From a checkpoint of a small transformer trained on Wikipedia: 21 heads of 32 (7 for keys and values), a variant of SOAP for these matrices.
Each number is 200 + 20 x the weight over its row's rms, rounded and kept within 0 to 999. Layers, rows and columns count from 0. The size before them is the row's rms in percent of the matrix's.

# down: layer 3 MLP down (transposed), 1792x448, rms 0.0676, rows 1-6, columns 0-111
# up: layer 3 MLP up, 1792x448, rms 0.108, rows 2-7, columns 0-111
down1,108,192,175,199,229,226,200,194,188,261,223,212,176,183,181,173,175,173,184,199,209,185,247,216,220,199,202,161,210,204,196,204,204,205,195,196,213,219,251,192,194,166,219,198,193,210,191,227,205,172,277,175,199,201,174,193,210,217,201,179,182,219,209,219,170,217,260,230,187,211,229,178,221,185,244,173,194,203,220,181,157,192,194,235,215,196,197,187,215,219,201,208,181,212,195,202,217,199,203,158,188,203,208,184,222,187,209,226,198,223,162,203,236
up2,100,212,169,184,229,170,177,202,197,182,197,203,182,200,197,208,218,216,188,200,190,215,207,190,209,197,234,162,218,230,177,198,198,230,204,168,178,207,228,209,182,192,210,195,223,194,186,203,194,196,206,205,227,178,228,168,184,207,217,189,221,180,183,181,219,169,184,206,176,178,170,189,172,204,209,220,208,220,175,194,216,168,218,213,172,220,174,185,181,204,161,244,194,236,189,185,210,179,156,210,203,183,210,151,245,191,194,200,182,216,222,227,206
down2,098,238,197,222,219,193,213,214,211,194,175,216,213,196,218,188,214,217,158,206,208,213,205,234,186,189,218,205,199,187,204,218,186,214,197,188,178,200,205,214,198,185,238,212,173,220,216,213,180,221,186,183,187,195,239,204,190,159,185,179,199,181,214,193,173,212,211,195,211,194,224,192,207,224,197,185,199,177,196,188,190,212,207,213,221,222,207,236,194,207,202,246,209,229,190,200,207,205,179,190,213,182,210,199,188,207,256,208,188,189,190,225,217
up3,100,133,209,163,169,198,172,181,204,168,210,227,188,175,224,226,176,207,236,217,211,245,194,182,199,210,210,224,183,203,226,211,208,208,205,185,241,202,228,202,213,172,209,176,201,199,181,188,207,220,198,206,197,196,215,198,207,197,189,210,206,225,168,207,244,170,215,200,202,173,243,189,193,181,248,198,179,205,159,204,210,213,220,212,214,220,214,219,184,193,178,195,151,187,203,206,202,196,210,200,223,204,203,211,200,183,206,187,196,185,203,196,205
down3,099,219,198,210,187,209,175,231,191,192,194,199,197,198,214,236,214,183,187,184,224,189,188,196,204,228,176,191,192,203,229,209,174,216,205,213,193,225,188,200,222,190,207,196,207,219,209,197,170,206,176,218,216,197,202,213,183,239,212,260,207,183,211,212,205,172,189,197,193,178,210,198,198,181,190,198,188,231,172,186,193,185,195,212,210,182,158,197,195,205,188,214,222,174,200,209,210,204,215,234,166,242,196,179,222,205,214,203,228,222,177,210,197
up4,126,185,170,221,207,174,226,191,175,209,163,204,196,217,182,183,187,164,184,214,261,163,230,210,177,225,215,217,222,209,185,184,206,184,187,207,202,203,198,201,189,206,205,242,186,199,192,232,178,186,199,197,222,208,213,216,201,191,184,207,194,177,251,203,196,229,208,192,226,176,189,169,192,208,181,173,195,205,174,164,170,180,204,214,177,207,218,184,161,170,217,200,212,201,210,188,202,203,191,196,196,222,165,218,182,208,210,217,194,188,206,140,191
down4,123,209,188,188,213,214,195,182,200,200,169,216,188,206,247,181,175,186,176,203,206,202,234,209,200,201,203,179,217,213,185,184,209,229,211,174,231,234,198,204,199,212,189,224,205,203,203,227,201,205,202,203,175,209,218,228,181,195,212,235,202,204,206,221,214,208,233,233,198,174,233,189,212,218,211,193,201,190,174,179,180,183,207,213,205,176,183,228,199,182,207,199,220,226,200,182,200,178,197,209,179,205,165,198,191,204,224,213,213,199,199,165,203
up5,106,187,203,180,192,168,212,196,215,205,185,200,180,207,211,216,224,182,217,165,193,178,224,190,216,185,238,204,207,244,200,193,202,201,204,204,191,219,198,211,194,230,181,201,180,218,179,198,200,205,174,223,194,166,197,191,184,188,210,198,179,162,218,173,198,189,188,205,198,198,170,230,218,196,213,225,190,194,192,198,199,186,206,219,231,176,196,198,173,156,205,216,188,194,165,197,210,205,205,167,221,175,205,207,167,222,248,176,217,171,190,179,196
down5,114,183,235,198,238,228,178,218,198,202,203,196,203,216,209,199,206,203,206,159,177,201,221,193,190,187,239,153,189,212,189,210,195,220,227,205,188,186,204,218,178,234,176,214,199,197,203,243,195,209,219,243,179,182,194,249,192,188,188,218,237,204,205,211,255,207,182,185,223,201,197,232,201,218,193,186,191,212,221,232,191,239,190,206,229,207,196,238,190,202,203,184,190,213,197,182,248,230,175,208,197,195,198,180,183,222,230,222,229,189,205,201,207
up6,100,217,202,190,191,225,170,181,201,214,224,194,213,224,186,203,189,205,195,194,180,245,198,204,222,207,208,183,216,205,211,175,182,170,188,193,194,173,213,205,196,187,172,220,206,203,214,193,230,210,216,200,217,221,184,206,230,191,222,220,201,221,207,181,182,194,219,197,194,172,191,200,191,209,188,178,196,213,206,174,201,194,173,200,181,175,219,168,189,227,241,249,220,199,232,210,241,196,198,220,211,203,207,234,208,213,190,207,189,212,185,216,173
down6,103,191,164,186,225,213,188,197,204,217,226,204,191,198,197,222,189,213,173,182,184,224,190,191,206,155,197,178,206,194,163,207,192,214,207,230,213,192,187,213,198,204,178,195,189,188,180,182,188,196,182,221,224,235,221,202,171,214,230,187,186,220,180,207,210,222,198,181,184,226,222,216,193,243,178,228,189,196,179,232,226,222,163,180,206,199,220,187,238,225,162,204,240,165,207,195,193,226,182,201,214,193,204,190,210,215,224,170,189,209,200,175,175
up7,087,212,185,218,199,199,226,201,191,208,179,209,185,186,227,214,175,184,177,185,243,204,206,181,197,243,210,200,202,195,240,203,175,206,154,225,188,187,208,198,179,170,197,199,218,175,193,189,195,200,190,221,204,160,199,208,201,194,191,218,197,210,172,205,219,221,190,206,198,192,190,256,169,197,175,227,184,191,202,164,223,192,181,164,224,171,200,206,173,165,207,183,201,192,187,218,214,220,201,211,195,229,202,212,215,209,216,190,207,210,243,186,200